config.toml
n_layer = 14
d_model = 160
n_head = 2
n_kv_head = 2
head_dim = 64
d_mlp = 640
vocab_size = 532
activation = "silu"
norm = "layernorm"
norm_place = "pre"
norm_eps = 1e-05
positions = "learned"
qk_norm = true
attn_scale = 0.174
bias = "all"
tie_embeddings = true
parallel_block = false
init = "normal"
init_std_qkv = 0.0163
init_std_o = 0.00308
init_std_up = 0.0163
init_std_down = 0.00308
optimizer = "soap_variant"
lr = 0.00638
lr_mult_qkv = 0.5
beta1 = 0.95
beta2 = 0.99
lr_head = 0.00507
grad_clip = 1.0
warmup_steps = 44
schedule = "wsd"
decay_fraction = 0.718
decay_shape = "linear"
final_lr_fraction = 0.1
batch_tokens = [32768, 65536, 131072, 262144]
seq_len = 768
doc_mask = true
train_tokens = 294700000
steps = 3296
dataset = "wikipedia_en"
Each number is 500 + 25 x the weight over its row's rms, rounded and kept within 0 to 999. Layers, rows and columns count from 0. Numbers have three digits each. The size before them is the row's rms in percent of the matrix's.

# layer 3 MLP up, 640x160, rms 0.138, rows 100-186, columns 80-159
127:510479472499534444472507526516520505488506522504485504492441517488533454529426521498491549536498514495481478465501499479486507516460511500490494517500489495515518508470461513513501497515496488459459522496482522520499504484480485493500563504
095:507465477512506501479464510510454477494529533533490513513514566522552532527469523447527534518478478469476500479529512502495528502496521507517512471532470474505499507487498506504472521462471522501526491494490502493535452476508518524441497552
063:474489492492513545482532466505573524538457549501486469484474494515479508508539501529490493540500509499549499489492516471503509567496525500514453496564486533447490483463506470517518489492467556459494508488507510494532526495485490514492477467
089:533499520442517507507517490491503483506507559514561465528500487486498533512499538463486489468457487496502528516464529487529474477533490516469513499539500490479487501552491473545485554504465494457466522493534484489486487502497525455524457537
151:527511493462528490499509494475504468506528505507511518485452511489529525482469570524549495521468498526506492515524520495463536497479499528516447492480514485493500511533515498511491486489499550494513522507507451481494458531521513553509528541
113:482474507500474496495494516487478518512525465470497495521504479512533527487510496477530488482465521466486508520487536482486493490464473537480485526493445509526491504495451522535476487518492516504531490475527526483514514447505499473470533488
125:524506474541477502459488479505500475519476495539525476492502490477498513512511502521549533522461507518509474513495498519503453516490429520453488475474519504509502520512516503474518476475461528523491520508498492504518552514513462508500457446
122:522479500466487480478470509501500498525498486526502480548464470532491499514502517487469509486506513513502514521491511466482528477524514472461563482535522510493548449493479534529469492474560474454473553481473490530503450517497468568529497531
141:520508473496497469496523544550485457483504494519494510540522518496496448526518509513465537548507467456504486496515485508509492514475473507468540468524480468520538467482493525523507495509488477502500520517507534489446504486422519514497493482
087:519469529515514476468467484536526502480453542501460456498514468520470522473443497552523516504517513502486489544489521469482504505538482491459497502493517523450518493433533486518507524501466509486539517448547545499522540523479507508506497457
116:529462536522439469515456488499537503521478518488494516538529491495488474506517515456464511520502515498517511494481497514461502465446516482526526523567473493532535458502520501504504479511504473453502499517479500470545472486540480505471531539
097:499476522521554487508505509503521540490500500514458480545465532566469509496457511501502511526514473496485503534538484541510498493497511465560518523502514492518498526452548498481545474479524478452508483466493522473490495499487477509470500539
073:460449474475503539466466518490526458548483495508499477498514507530520481522503483492497493528531483543489514529500525512492551454471502500523534525501523517498486459478544512493540498509442505507492460530535477487546500536538461538476496533
084:472454489498549474534495510481470518499503509502442512477508478511540486490481517511493543496504517472502495549538531508505499529463531438518553532520490487508509475477464495486487462485475474458567502511478481500539508480520489481460491524
112:518488536477535505516493511509499473497520492463515562519442521485464545501499511565461526455503523501459515508497521498503413466492453511519438502501493542467519503496456517461496489461479517507486496483521511464455500481532481488508520466
107:496481521490527532524457543514487522498496504442513484490534510508499516488504469513516485483486475469480495539470518458508459518512499472515477484459497509504473548474512499461488517510506507493511517544497514534549538484500536499470459505
066:503493501527540519474526491463508510487445505482502546506486456514490508517534480474461466472480454511565521495492477511521529479465520450507535523513499507489462515412504512505475485506502521500532479534491522519540524480525511500491489480
072:494442510553485495488495495537496489482471471527511490513499524489492539464460475537518481467483487530544525513500468473532448522538500514465453489514536505508488508489511540486526468497544521491476483512530487495511476518483498526501520510
093:495467545514474508483454519495485534461507522508533520495496530528481540527469494446525571526528496471524511510457493500476489503511459489485489474515449502456484496480504481504508528530545503519469509474493487471483544507430488501489517466
113:490455502540497470527451520553463497498452523520489523464443504492499491534511528459544523541525495461481494494475486524491531524512482502504510507502520485543475504483458540511508481514521502515540511547526514534489512481495472510502465502
088:475486445460507522464475467471514488524463521468530540491503482510504486530534475489489484538504483501507484501508522513491527506496516511509490510545520502483470479533515465514508504525511508496523466540520450509483516479481523460513485516
102:495466519492450463501486499471552497490505518511528508498505427493517529493507527490503500530490485511517496511454477516497493486498503496481484510504459486501464513527512454465504486489504522517529492528513475536473508518513449498522532511
087:490528513483488536488501499523518520502510502524549447475489469501506486520570490477446484509478504515490529525481547511494535445486555499489506530525518488451467470505532452473472546502472475475468514523478508472541523485533479498515515485
091:469489556482493479526522462518495518508510503498491535536528512500446525490471483528495553472489566507494492490500501468495502504492530501512469507485513499509528499506523513510508492454497481522543532510454471517522539519472466463446496462
104:499464483507497464498536535494479514539489453505473479490485497498504522555494542489514513470494484536563537507470504523518500477448520483503487500510499515503493538486489465496529491492547541480493469512542501534525517479513542471481527540
127:531471512482521568463497473534505510477470473513545472519469515463468458496480523503470489474482525534475502451519505465511470508430542542479480493473526515498517513497516478507481482501527484469495529516504528504497474481498495532527489535
096:527453485492508491525494479513519450452457507514511488507519493473465488457461515515506450477543446465511504501495492520494528481501515483520505525525519483535491552494521475509480504476486544495520514516511493548477503496516503505517515571
063:483533525490517519517487502531471501486534522533529471529499531503501481469466512500475535495532519475507488487499528508507485514485467531477567511491489499539492464536509480500505449536519484459485512490568506517490530538485495472490485498
128:510499488464461455469477539499434489529466496524493502508500486499489497506517479448468493494510483519502532523523536514507502547496458482487501459515450500438519487531477473554491531499517515507530512488493486519494529501460450549560507459
087:535518515443510502477526521512505489489497497531520498539542491482488517532428528438495513486441515492534516521499512481456462503467464473517558488477507519500479498519538480487482501481495470501513538482503480492512467484448481494524531495
113:545515484490473483529485509476529508525488503528546473493507476478540470515511516490472487476493513526564507461507481486477506511483499443466467483491455539541485467489546511491503484522488480490484493477485537552491506502481489484529496494
100:504508470507536515518530527511489468484474494519479454488497525495490494479506531530450491493478497494543511505493552506523424468507504519490504470455498535485494513520502473538511498525485515468463532473486535490499491503487490469509508501
056:481486504527502480520521485469525501503480510526516499507510477515511550479481492445484475451501457494563473501534484479518527520521518488494494494507498498491466499486499519511492499472525546450477525506472515487559503499487506543487444522
096:493477493500500468524522559526485471501482537540464499473478506473478478492552511541480501453465496485518507475482458470510460457504478512472504497512535550463444457532498492552527522447521505497445479528478495480499500510472469519513496466
138:480457468505504492537497525516505465522552536452551525490499529502511468516478475483493449538535488500472518480533510524430520487485493501494532510492464476487494489487466476515526496483495491539469453511498450460511533456488489533520470502
093:503473442516502452430545493506548483481474541494515489464539481513520535464465524492472553516483539540496526532498534527501508468533495520503492471514462491490481503493482474518495508476493440451493541496514518469532482502516473484510498481
125:507505568516491528520510476503522487501488519476567524529520438497507519449539443492491503463438486479550489468510487497507467491514551493499491497499486503505494472515502534537442485500495515490505469524483516487520481490504484496518476500
109:527481434481498480504522515458515487545452501492498504473527501500448441515500472505526487528527488506505475529467527458503521465473473490532542501498515511495491505458540528501525498475512481540523484531501436495514504522490535470496501532
138:534502481496524486498505531532495559522505516458505503510463514523492506507484489492472530476544525479502505526478522501485482501506457502502485544508497545492507524508482485513528485500471480434483494462502526484445522522524447461515513510
068:487513522512483459500476456482489495534507492502513522492503513539507548538505499490514493476495484486483514482516486494474473467474450531438469528501475492513514492514536492450489446494527522510516546518457478509523546507511471482495527499
107:473510541507505454488489537531529507489520498507469495534494536532505535478496508437494504517499494494547462486519502513476526486496517522525481471467516481478516519504508528505515458494452481502510518519512448497528507490470519451504506522
076:525512550482455518501517534514489541529509480468488455496515495447453498500513461469544550520532561505521458512540494508502480491530519491511522486517520514502473512489468515475480454474468473486473496492473528526456508522474497468519474516
078:499521492506493467497463530508494517481515460484500508493484494527538517505491491494476474515508558510487508507496515471466500498501512473522469536560506514541499523498497508464526497476480509515529494565536493536503486475523510460492526554
112:504507490499500426483517501516463493497494529510492487509498469478510507498516498503537527469509552499488517485505489438486465474549519479534489526469519470526538479513545467512502485505518505536510520454469496442507493507536487494546468514
088:503528488489571489491508551518499527452540495527493485496537521517489473502479479535479457509515511498488479510515510512539480523466523543440531494503495482520539500475539523514523502489500470511532460512504471461471527490468539489493480480
097:464455560462501508521506521491498490528481459523531533504505502484516513497475492481473569497510495506509497511499507512495484471459438528550454512515504456460520491502495497483491482518505507490503517501485519477502507495485468450460536516
086:513543448498497509458491508519474513517494521472543489486512497464523501466509488471463478503496499477500524535488510499467487533514561497498448478491508526504516507528551493530478512477482539511491503492519495496511501470513542524538539467
078:497451499475519462500501457491501485519531509502501502504479492523445475523492527489497444506477460491456458487523483501556503513506543524475434474500512480516497529470493522538475506445514490498491485539501474489505515509503523540505465482
115:484481522525540484471477463506515471540481560489488550474516512486490480524466520542478488518518500528485507506479506519518466566475459520461517482528462486480484503494482464484513467515472510513474474480546488515543517457490508512514509509
118:475507441480492480503523480490534458517461550522528453520462526485478505490514465514499529493506509521540514470498523478517521491490515461496557506492473528466514473498553469484486482498514504497503514501506474478490501521451459546544501524
086:549507467495496494515471443486501485470477482505493500494479479502481519533509455499435506529494470517519523466450541512539537465464516484459509514532514507491516465502514482489516513525460492524514509531521529484502477518483493536466519485
095:505529473464541476458481474469504482480497486503473523536510496498465496492496491505523514523456515503531534533531520496488505445451505508516545515490504491504491533518506502512481472439450486491531522508495468501490467493450518515440539482
115:441492552537515495523459514479495526469548540504513510466492495482492529508470476486490512513492462488469530469537520512476475462431507481524482499497491479516457477505513522454520475516512520534521454482470462471553469516504485519481526470
114:516474473528535488485524530509525513478519473495492463539468514511513496489519506497492507492492525520517508490508494533522510501464469513503521516525502520535520466490497519482494456470529543488497526505505426476507507476515522479462434502
096:538554502502467507472494505516533524476529447510482463527484514462477496459523499497491509496491466475519528428512504486455500501549517507476476531513453519545486534540533507532493478474531536508487510506503488506499492554476473487508523448
091:489484445466511490550527503510472494499523489506478481519499512499537501519531488502519497473459487529547542484512502498516524471445558505485528558527473487536529511505518480523452473522484504521509491521472455501532449492508499510477490444
120:487481508540512484477457491518459502512476511489491494494491486497571530520445489519530461509518491462465515530524486530484479494497520531459507526511467512509540460479497536467492494513512514455521475477490515468522538495529481537516505526
109:476484474428505467484469510528461438477497507544503510476524512540493521494473472473490555459475460516458501527505533501515487483516503500500465491516470467485550500552486501497474524506524497520483531496531511495472470504491491487507552535
100:525514460465479505505519485456506505546492528543484487501431504521495512531493519474450549509467527453549516502511549489484535530499545480494490503535508498507484450499468491474548490464505470498509505517518488483510516511475475516498511509
117:456498460510484471528464502503516499486507499488479488449496491536520477545536486512498510490477509508500478506516520530501514490496484475494472488497479493482474520515556464514532487536465550462503511488476499492540513494527476468471521490
099:471477524544526507501546497522481465499476479522474511461497503493479512491496494447466457509479495552522518504467481511488539495474528519484516546494491499530447506492528474512495454503459558509498464543547522473543478511520477480510543536
086:487495521516515494471475524528477520501544508462488528474479491484516466502487524491463464490510495500494514489492546525471530517472525440530527498535497489464525471493508497487485508502484530499540492541526455477539492557446513499496535472
093:506493476470485503492496476485504501510498459500518488454500520476530513521488513488528520461519468489495485520485517519544498519476498510544481525481488481491476533464504486518492454526510516460484545451524446515492441516532497454549503520
089:478477484473507522504537505485492485545500520485525505489508505516519505515493489478502473539471436472505526494501476488530481506522514517475529465516473486512441503548483488506479453522486471516442465496494489544466467493456480463467476521
124:500463488483528488493466473500515482506450536527537494488521519479450486519511491500493483456498481475516519507502488480459474494452475512511478463511511474498523513525529512555488517497473520470489472512517507522565525533506467549538525497
115:512475454564497537513478513514504473519515499460486473515469470510473483483531489514494502522464491491485498524508555491475494522476493495466522466534522463519486526509470519546492453562489491482534487540535497483484521521476488521485506491
097:503485532524527525511513512540484491505496540474467515486498514553454504543467524506495496528538510480464501481501475483515511516519505544487500504511500460501501508504435473518530496495496460494452507504485487559488491469497512499493495523
113:536518467493493532495485521510444514534503503507495496506487523479520469548517503486525480527516524533478530522472503482455468487449432496499521536475526489521508526486483474467516549509541512576512480490501436488514471523512540494490535467
102:555503492486527479541480500499515524492524481467524513488520506502497486517460517504490481560504473495501521503489499526468534476529509487498480525523497532508521532426499509487511498491441503522481520537501485491547505504495459473472493504
112:543528504473524483520517512498489506508530500498522490479524485516482551513474527449528535508503538466552523525516520431524478479512471527499483486542507514476462479550484513503502519477554468466493495449504468548448498511465505520506506526
109:477489540477506482499501501464551488515491513560445501530518531473491445500513466521492506511517492512544496522483509536498526451480487446514531534516463531527497515455557470509509464497530538525486489526471503486484489497488497489489526503
075:552483468476523524552493478527507486515498469443519532468524498531505466503500478471530521503543469505511515524481487522517500472494547484480541515517468483532508493423465530523525436498492553474511492535510504484472489504502515520503545513
156:504491529516508483429446473539493520493523508468512503555499487511514466514531484478503515489523499493495513471451513518539506487491458456522518528513534505526520517493514502505534493505499507483526460504519539448481492533499507466491478492
063:480476512535528473522511515498504513487531534449523524500503519549480517523522491496488475478466473497486479488513481461496511480525508509488523499532471479496458543478500501506519523458479460515515485495531516537563468546487519455468456532
108:500502476494539505502525484487491522502500496510469511528462521519487496472483494524560547540503532493497502496488496457520438548456516491477532512477455470509517512485464504509541483502514486488450453476495498479463519474451539525534549475
100:520529479477462507467490477503511490540500515548512487524494510527483507479470486465482573512465510511486511464506542520494494473499440510455485517454481523480499538544508484474487490512520520497474525517498479507517566533487483502481480456
090:533499521523467468538511493516495559548505479528487486505467494497546486513491463477475531470494479502541515480474504523556519518512502529554512508489526507495486511496521518516514503506532497512489472498513471495514508505500524469529455464
093:477530480478520492530484533494514522535502493504523481482512510556544470503543508501522483558556497531469465493533495545530489536508534450514482489490472451516541502492495495513519518482490496553463509505534444544459532507478493476485470486
066:485524494514476490513527560526518466549535503481554500509497509441492499503497494483514509485452525503472510470475500481493490463529494515495477486474532507490514479521495498507493519454481484496501504512548500489541493526495473466520466506
123:510479492505533479522480520489482479463530511511472507480473483512510494511507491537508555533579487511485532489508537495495511494469491515484505459478499501519453489500471511512510486522482459468503518500531488528501517539469493490493530526
081:513483474449489472474476482558493508518464510534504468497504479525481513465494485525497567491498546479520495507533521467496506524508579493511505463488457499504508534476503477453536554479483485543500510495489510525500505515483501501529525449
086:493492489455511472499531504512500491481504534577518498458486506502452486528510464483507520493526501496491508490547538458535473477511519492517454502516483454538496517488486467550516506500500489537518481523459431486464501479496541499468499479
097:481525490468521529522527497522505526477496482529537480528476486494452508513516487483528482548491458456491498502487501486455539540537525494512481504541534463518446523472498512503483505496519504506525520535495490524481503497475508452494485509
051:505475449501581536481440511502507467452491501465485510548488494501483522512478477478486516559536570494510494507511514517480519494457538478532480469476498489491526514492522481512508512507480524532519477506517505521477515502464511515498516537
112:498518453521465486509512485495479499464456523510490459467496494520473522485529494495499506453523515497532498544512506517473549516514478502521539488482511503497503456494486470531484487459519474528562555496537542492521523499517507463471494473
093:487513522474518461501482445504464510515514472459485519517498453499492477544476554519525526491517510444481503511522478506490502516493514521485524492489489459514513466506486536530470535495507473542540503504480479504526495546468479531551513511
109:528518511504500524504483534487535533512543535511492477473503515508444512486482500468506497499514545520538513478502505464524523533525483512511434472506490512466482504523493507494522551448552496495495480483526471483491512509498535492519497499
# layer 3 MLP down (transposed), 640x160, rms 0.106, rows 100-185, columns 80-159
123:493508481477472505447525516497512529513477461505500503489477532483522458522481505499500502496455503518507468473564471517486500499495548512547459510497472467485496509496516510482510519540519497526494503476487547503512534532472489475498493491
094:496493528542505526463497488513518504485502535459517472534467450483516498590525519534479480487513502494520478516496502480477516483506498479468507499503533514525509507435517491524531534523525473497550523512526528521516511504484490487524526460
089:529478496516549489488526461520496498504528540558515495482500460527495526461488519483484523501508493512453500498513496517473517489498517454503527484502501492493517496498491477519515460486456481488455470578520520541515449473498521476519529568
114:520472505478547479516533506518489461537473565509529477545513475476496527531533542492489508484480474478513525520471529472536483460559485490467501509504520494500497512537455494525464533504481502490506494510538510537519499505492537445507505486
099:494498502516498505535475513481492501513502492522508468537514481514459482500494444481481495492536522499509515497466468481523437510521507434490523464513496496528502486475481499484523546519487462516472465491502550526505533480456454466494499480
116:482476520492496483490503525483501532520508454510495492510531475495509526470494533525495514485480521470494544528514519481484543493478473546483477499521467485527500513506476479544476492494511511467534466482494522454534508439520509470490539491
123:474517451481494528481503470487472488529453507502469489492490501483510553476475495484489511544435541519476480505438473488490485499505480536514493477468513455488475525544503529493519503510443502485468506509517537503490512486506495539516488461
115:509477503492497497461459517503502482533489471554493507502499493515498468488477508468472502507495505473528511503501512469489512463537504513444521492490510503538542481471473542488436480477508498482470523499506468560509474494503489540523533513
122:516505497483489476486515519525438453540470470535463502531484484518518498532514490516479467522502478481476458473483483452553479498495515475563457471511466525486491482504533496538498488564490503473478474524513513486499510499502547519448504523
088:517567489499441522531518525503485469549541489539485506496560514494525500515486519450502520535511487478496484437526501540491487476466526507510476483520476464553496498567484485483473441499514502494484478538471442475519517466529480521495478537
099:479527490459548542513554473437470498508508497516467494488470513485517501473495503525496512517511470495503481517500499468537477527554501490478493450454493522482465524496496502528521540534468514491524500505471495530485471548432490483522502471
094:496510465476465513493503462471534458510498470495550501467563472447520501478524515514466478477493499507519490488470527471503489542519486497440487482476485558477510499536449503484470523507465470511495514521505476519484517474504465494499483448
104:485483485507540534501468512510545464548472516494511508511498477518523488502490490488478501537535488523506510529506501500473527456469483496479542504485478508529517462500513473501541472495458493496495466540551486500538489547523470492496488512
095:511522485475470534520492506505515490486505511510490514483528501542529462524540540505494532484482523479498464518479498511563462537542475531509506535463516545504453502494504507449505514471474521518475482482495514462492482503481502524516477492
123:505502503491508525467530540547525491505536467503468538504516490494486530496514502528466485462506506509483514489521518494500491511445496478522474485529475495469506499530522516490493491485512518480512519484502479460497529479504499492514505488
117:494541486507468495486503448482492497512511510512533479507481488491504507483498515492463493515498529548490531464513446551512517478510526518478523527542472470481523468492481500515532479496497495484462497464525490472481504514475469469529519512
090:531470524497549493539496536507498493551547463511504505515508519536516473504510468522537499521500496533488483540482560462496486537545542517540510549488488519498529488506520506507509514507511504522522484486537492513544498475510564475554522490
091:495525469489512487464461513450481484509475490459515530500492499479516470496514501526525518532490483493451512476506505469467543447472502508526488504444465492566513526547500438477488519518484500458507505470505519487474531532541478465485511485
101:478532520508503516509505525531500487473514491496511547521476484492491488520502517467479491471499499513507565564483506518495505524473499530489503526517480565505500518460520496525528505505493496534517500533482491538519455478512504489481533491
116:498462517504492496509476523517501523548482549516455486451489510516489515508535485473568523525502527481453497483476474521484519518494514501505496454501491496499490503505454498474521490527486495507539500533476546549464518497516502532491445489
101:484491498486497511511504501496463471448480538438497497522492515503499510499462464494510497504480511523486479542501519497428484456504499507477466532506524519467512508486540454498481491537496486494440473481500515509507496444438517492451513518
113:510490511487484525443497498497504506540500495504432528497520525492503489505463496493433501505502487496467517520503486524523527532464526476518458474508526507479505456509526545530463555538499483486475514491492495476463492526506516522474479499
094:515494481517475507488499475477442529506454506468537493494504507504457535510509485496504489457474484549582525495507482446500520483474474544487463483500486534528515475523491501508549506520487518499519460509527498501507509493470477475480563504
086:493501469535496542520491540470516516489513455522501502478501504460471528515517502448533512483500526473539516520495481481486501556519499492509546489536508516499481482504483529526495479473535522514485510499553529519494471485525517515509530505
114:523497520485478572552494472454565482533510515524502531517521506521574495474505453508492498531496503464523474537509578466496498524528514520523488495472485485477475459495513530490478524486511502511512479465480464527503455455489500468484489481
109:512486485482484451544510529480521496484529497517472509474562487526527501491484454501493506526522446471526511520480479570498514492526461495505523473537488501494475456490496514501515550517471506523500480456503467513469539496498512455475531474
103:525523495489467480489485500461514504551519470476525489506505456467486529466506489532543487471531455489482497479494534474456509479508482465475474482471475474469471500507491507532504496461488474490494494524513490510503500530502526498483487524
083:508526480504513493478508510544483518488506497545528513518519502473511477490493495500460505495533537530493485518513553510489522511469476494483506481479518485524473491496508478529501484516503511506472456496527518531544438496526490474515485505
105:472489524525497517496497513447470525496503450545432475524500475471522492494531458489496475479527494478530504499469472500506500528510479519490513443494482500481516520533513518465500486504492528496552495465453487515496499509463516499518499488
094:473474511504464520494459483487481520494536515476482534471458553522503491476549474538523459514498484481513509459498516531500520489506479544503456545507484493521519478469494552510502464519493490544488489537524501520518511562515535548498485528
111:475477528519494518448514502523487471485486509455442510517503518510493491469553489517508551530536504523473478518491525471528486495515512553529549482499541498486510525532472478517473472481529510509543523531496508417497444520523505542482523474
106:480517537508494505490485522492507521497551504522502526519505496512549578470546505484522524524533543542499479499483511560522516533448490454472475512526518505508506525492494526500465500527478504512503450531487514530474497510501540488508492454
085:556498466480477506467463479510492470430529499468440469504533514435513509477473515502532547549493474504483485499515484515489480504479514500501466500496523521508491470503505508522516489512489463455549489523518472511510488521487516480523499510
098:482488486499501512530485486494540532470492468484520510527507465487496486511532520493516512503512422470507572483510501516511497477486469510515494511529525497506504493478515513435508533495513517508531500452542509516488507549510542490486506493
112:490514470478508480506457473538501498493492476518513544471502484478517478509511486471496507480527474479551523536448503538521439510490469527566489537472496467496520496492502516538496497498474505507500476484495538525519498525524484529466506540
106:506518459457517485519517476451525486532452468517485461495507461505513502503525514476528532500463476518541538467566537465509482498506511515522495532531451494507480554522496515488479515518494511487499465508488542510520484490510505531461445485
100:476551467480506479510458501502514518531502471488443498461498540507469462520479550515490482528543498538450527547487505479510553478460474514464518526529523469523495515485535470461529500524513480507501501492522504507475524506475542490457527486
091:460500527515509501526452496544478530434529504507511484498492491499535548502501523489490503482501494484522500469509468517476485530511521521458464466500471518518507483516465453519473487500505521453469504468502538474497456480518483520512496456
119:444512514512520516498509457478518473491507483516493531453539508480578500457543492492520487497486481517457525483504466489524549497499551510513533500509534449517531484491515497524487551505526481530494492570447488486530476534491532525512523488
079:510526474524499511529482509494480441533525557534500501485535483478501527548508500546479555488493486511474518517524458490503473518490479526455503569524469481488464492549525488476482512529521521495491547543483527521488498517502505455541514481
107:487503448500497540531508495493503536470518467484551464462495485487491480526463558539482473485480477476483491496519480498517488528488491439488549490489496529519480458519467506502498524497497531522494531514476559490503474446498525518474459456
083:469500481522482489505536499482504486480496504500485505506476481552561510511476502495484475458496457505533551504459513493507518526484495493517504518479538541541517519494525463517511501523574465514527518471485455480506478484497480467495533441
088:494505499478468513472508462491495483539526469532463507546546517504498483492509485505482525451500472484502510489490511505528513503512502494523467502456556517469525500423485471518505492507490515478517494456475517498520568498502503514489486533
105:517510516502474541548547510473525517518499499555481499479526576541497498507506514517522487536533507545523523478519521561554522515483478490494523470503477483495478500513456517502511474514467475458506493526519507543504504511483527496441485506
098:484485465486504456505515492499480502529471467500446468521516490514458491507496499531545495486482498484524501472476490498474506509518445506519445519511488494458498484491507476479492468499505498445495549497447458498472532501490517531539532461
105:567498492504492523491473478462483464481503498523506501483483504523470441480475497499503506469508484480477486519540501520528514534502508463477488466464462502502551511498488469532481469502540511486497486460530466479495483467543473497482495543
090:506475535520518533523517473455547508518549485492438520508495544533509489542493493496537552495506485534513485493469492468532530523506514513503540487511477490477512464443472487512524493496522486525500488500474514507498500499492513494503475545
082:513555497530499506503517503507510506503443516503488447540508477508584498498498503486509502492514528504481473514479562482465480502522511531538531542489478465501551507530462465492489498538477507504474502442510498513534511539511471469506509499
097:479486485486489494555492527499444523491515431495482505532515467487521524477490502490481536545524507515509509492465480480491537461540526464487499478505550514540487484491514539486506533472520486469535513497483517475482483487507499466527476514
097:574481526488492533515500509482448546486502447466475524466498444488532506501500521504518473473507488478505474549503499513496481507506510502518455485509510499487515508492485532513520525468495466524511497482473521529536519478562526504475498459
086:477471530482479494465525500510535496522476486475493493493501517486467499487505503511513475485525510468500490513514441493475446526504500507504493495476495474503492502514486519484488529444512465524476462491450518525554516471525504485500460525
096:501483542492463457475491482513462532497458487452509485470517522514486457489494521522475501475509493504473502502465446519502491522525524458485499469504479514498473500470489535438525496548516494505484518479498509482487525496512494510525491485
096:548494449481493521484509487518539473556470471525491488517501505516483483523517485490482528475474511526508452532474492476521490556519483493464516480495484493455515533485527467537493500506471495465486502540495530530473507499480481485488489516
101:476498506477487516545453454510475487532493525462520518497514492499474482507499487493496473496455511474444501475479525496436508514517508488509447511534493483472469524504488487510482507559487460529542481515487540529457509521478489534519566485
111:538522532507502488540492550520523507433532489491506505507482525487453524544485495495466507467507524443503475483521534508491489482465552455501493518513518535510502494494514492478510489500487461473539437518479503504448476503500494486500525482
090:549541537500495492458486487433473539496471498523507471500509535514462513539506524503539498513533510505470491498520525498488526496545446474507467428495494480493492538481475511467529475496489501479518464451525502516488517482503484523511517522
099:521515502453499498526526515492521493496481506508496520525487505483424501498529496459439507484473501487538494477478502452535520531489476478528488500462528482495500510569559459515492485449493458528511540512519529551495491504462522470471493524
109:498489497438516469486458497521469426488500473521531512506539499510510490523488489489490559484501466519476497478496508497500474490519488488528458516504464470475538501556488468466488546481509496489491494482509501491470487502505489498508527496
092:525528539531526507518498495560499509446525484442530499503509500510468506480502465487554489504519492503477499498514499526514502492497496489481524492472509454509461542492521517487464518535477544510506497500448528542512448491516540521491473491
099:521509538493467513466499482482499513492485493539467509525512493454438522493452478494503497524536475475496477501520441470478496492490508479477506499487490481474540458500438514462490482479532458542472492509517503506485514513467509490486497464
113:510494542510544498487506505558475503484477511482480555504515530476510554487474455504467437485480482517516505501531472436492525502490487515555495505450487522520466514479525496520496516500540482491508498514481523502460456473471442482480515496
104:481524516477513508507479496514501481503522546459466542484519501486530506496549504486493516477533519513499495439462503522484492492475443478443505486505485479483459445478506510479492480535491521489520481493503485532494488540439480516496543528
093:492512479485522484490511485486504522538490545491472513500521497475505509478491524454492504550489515505511530454510484534513521490543488458483482496493550477508506475486534530460504519471515507514503491505461499498493547527439523465411490499
098:519529469571475488508489484498498495466503495466538478511497502546452471482506465487492510543476540525511505518493523484470482442487498490529441528515480531468513503513530526501512532478520472454569493513514501496466538488521535527460512486
116:505504482463439528476533551506500538508478480530472477483517506549501506532468510505446430526524510510501471475519537505528512482558494499485478481479476526436512466500531485507475489520527482495533508510512482464511497490503500544497489524
120:514503488541472538516478507479506526484506467524476475508518484502497482498546531513510491475437497485425503496486506474517528516505507513515497494508538455487509501496526539509485457533506481518517458508497520471488503513482527517537475487
090:493512479430442457482484519442496508525493481528512472513484481455516494487503483470499503472495490479512495517446494549505459494506516453499505499478486489543540476485515481476467503480500513521523500449511498450472476513483452452482496474
093:485489484506529477515510504490531477455523493523502515498532502485508535476495497508476507472503475433499493467518496511532515494572541486518482462519472491454491469514524516501499455464471490442494517499493551506491508470514514505504483529
108:423500492496451484500511492494501492447490484540507497448475461481518518485463470501504533474549517459484482479516511485522532478453479484498506484533521451495475507520521484511486487511492480465527514496507477508441482500493505507508490455
105:468458490515523508487474484488497476477470490515458511504519500496513448514519453514441483446481488498437484499467498545491519528504515501510498498475484486500488530471528459512493511499459518538502461550495497498497499518495517449476515468
103:541515472483523495547491447498483529515476483476510511510490492528473476491489544470486505513497541474484485529518513495525443579529503515492464485485508488509517481501508566494500507555447524465528508546486474515476525505500517512475465474
098:534470489512495503500441495543463438489494501498533534517516483489532518490492496511487514470539502508490503508491509496514520499498553503508522474504478499485488516490464509554510479525534505463481488532528467485490488501495459506485554535
132:452483487515521510467452450528523542489553475480518481483518475507504448509504518506505517523535528503537509526461531574499487495498482543515539489529501507545526482445543492507515502477525519488557475493484507514491522472512539522508486483
085:521479481467508504481469475518492572514521474468504514486521459481513468480497485528510489517485531506501475506512558492488510494509481468473497484471515534515495508486538488468501460486512530516518501531449551469493512497492504499529521486
119:501485456465530462493485487495517494518495523476520490504475501524541503487498521539505561514525522515499493452482493475509494479453502515442502514469455490533485529516484514505557464488537494477464468475560518471483490472469512505546529519
111:490486458504457496470510499490497467525494523516472493514463481505495539471486490425497506516468503508467484491542484465461476503488506503424523487505476474469513476540488492479536540496553521497487491549518527521500493522470530520526537477
100:508482473488552503458465481479500494502483510471478509464471464494457489478469545521512486499510568511527510494521490504495433478507534469520522505496511498479507471482465491501471486512481486498472486499488509498468488490499488530501556532
091:505471543505473493489462523503502467468509495506438513486506471465460547524498513474492475513509466478505501486464508435490506483484483530538504529512522521491478495487484515517491532527515480474494488467491581509496505502507492504526502509
084:530517476515496543478534496509487502497497463493473505511509488502488501548470508501476511546547492482496553502516536518509477529489524480497478527508506512502492507492466522512492523497523488543481487522500478500461506492525516465555493487
125:489479511502477510517469480433508520508509458488479480485499526493536497548507489518490558530521431553515563508490498475519499521485499529488492504503519515518528484511504524506496509542508476521482469485505457518521473507499533459463528547
096:471530488474500467470484495515469509445510489478493480449491517501517491488467452517481548492443484461481464465516491459464486466464470481476467467485530522468502534485497535507504482485506513494501489511463484477475489496507503505524502505
091:514456537511466504529482504489502517515488535518497460535515519490483506528490563461468490493519506522489519489491507531506506527518519476528454508510498506484511480525535511503493471488512519497440526508505483496493451534516486508515513454
097:513449536496495473484495503465484455487544495454457548473532530467490514489471514525458536474464531519502512548495490497525486473420501463476533510455484513495537514534472504517529472471480514499493492489473468456522515461492513476490503503
088:513503470512563491526466528525500457505515567485514519537504488506494525507502509508491526540523570526518500517502527483482516485456531487487507484482483485525487518502478483504517503491524526496559491514545459523483482488488496501481537505
093:502490543466550511480492504477515534522520486493495514531519475485531498492463510493500498542506470529463503478451513506504435483444544491523501511534501501528537500492540524501532501532480536482473465473457496523515484504512524522517535541
102:525524497477493490471517491497488511508467521477514505526476509514521518509478533549466506494535494563440472489509504431517496506466497482522463548466442498527495481498482511532509516496498480499512489483527516496470511472482470482481516483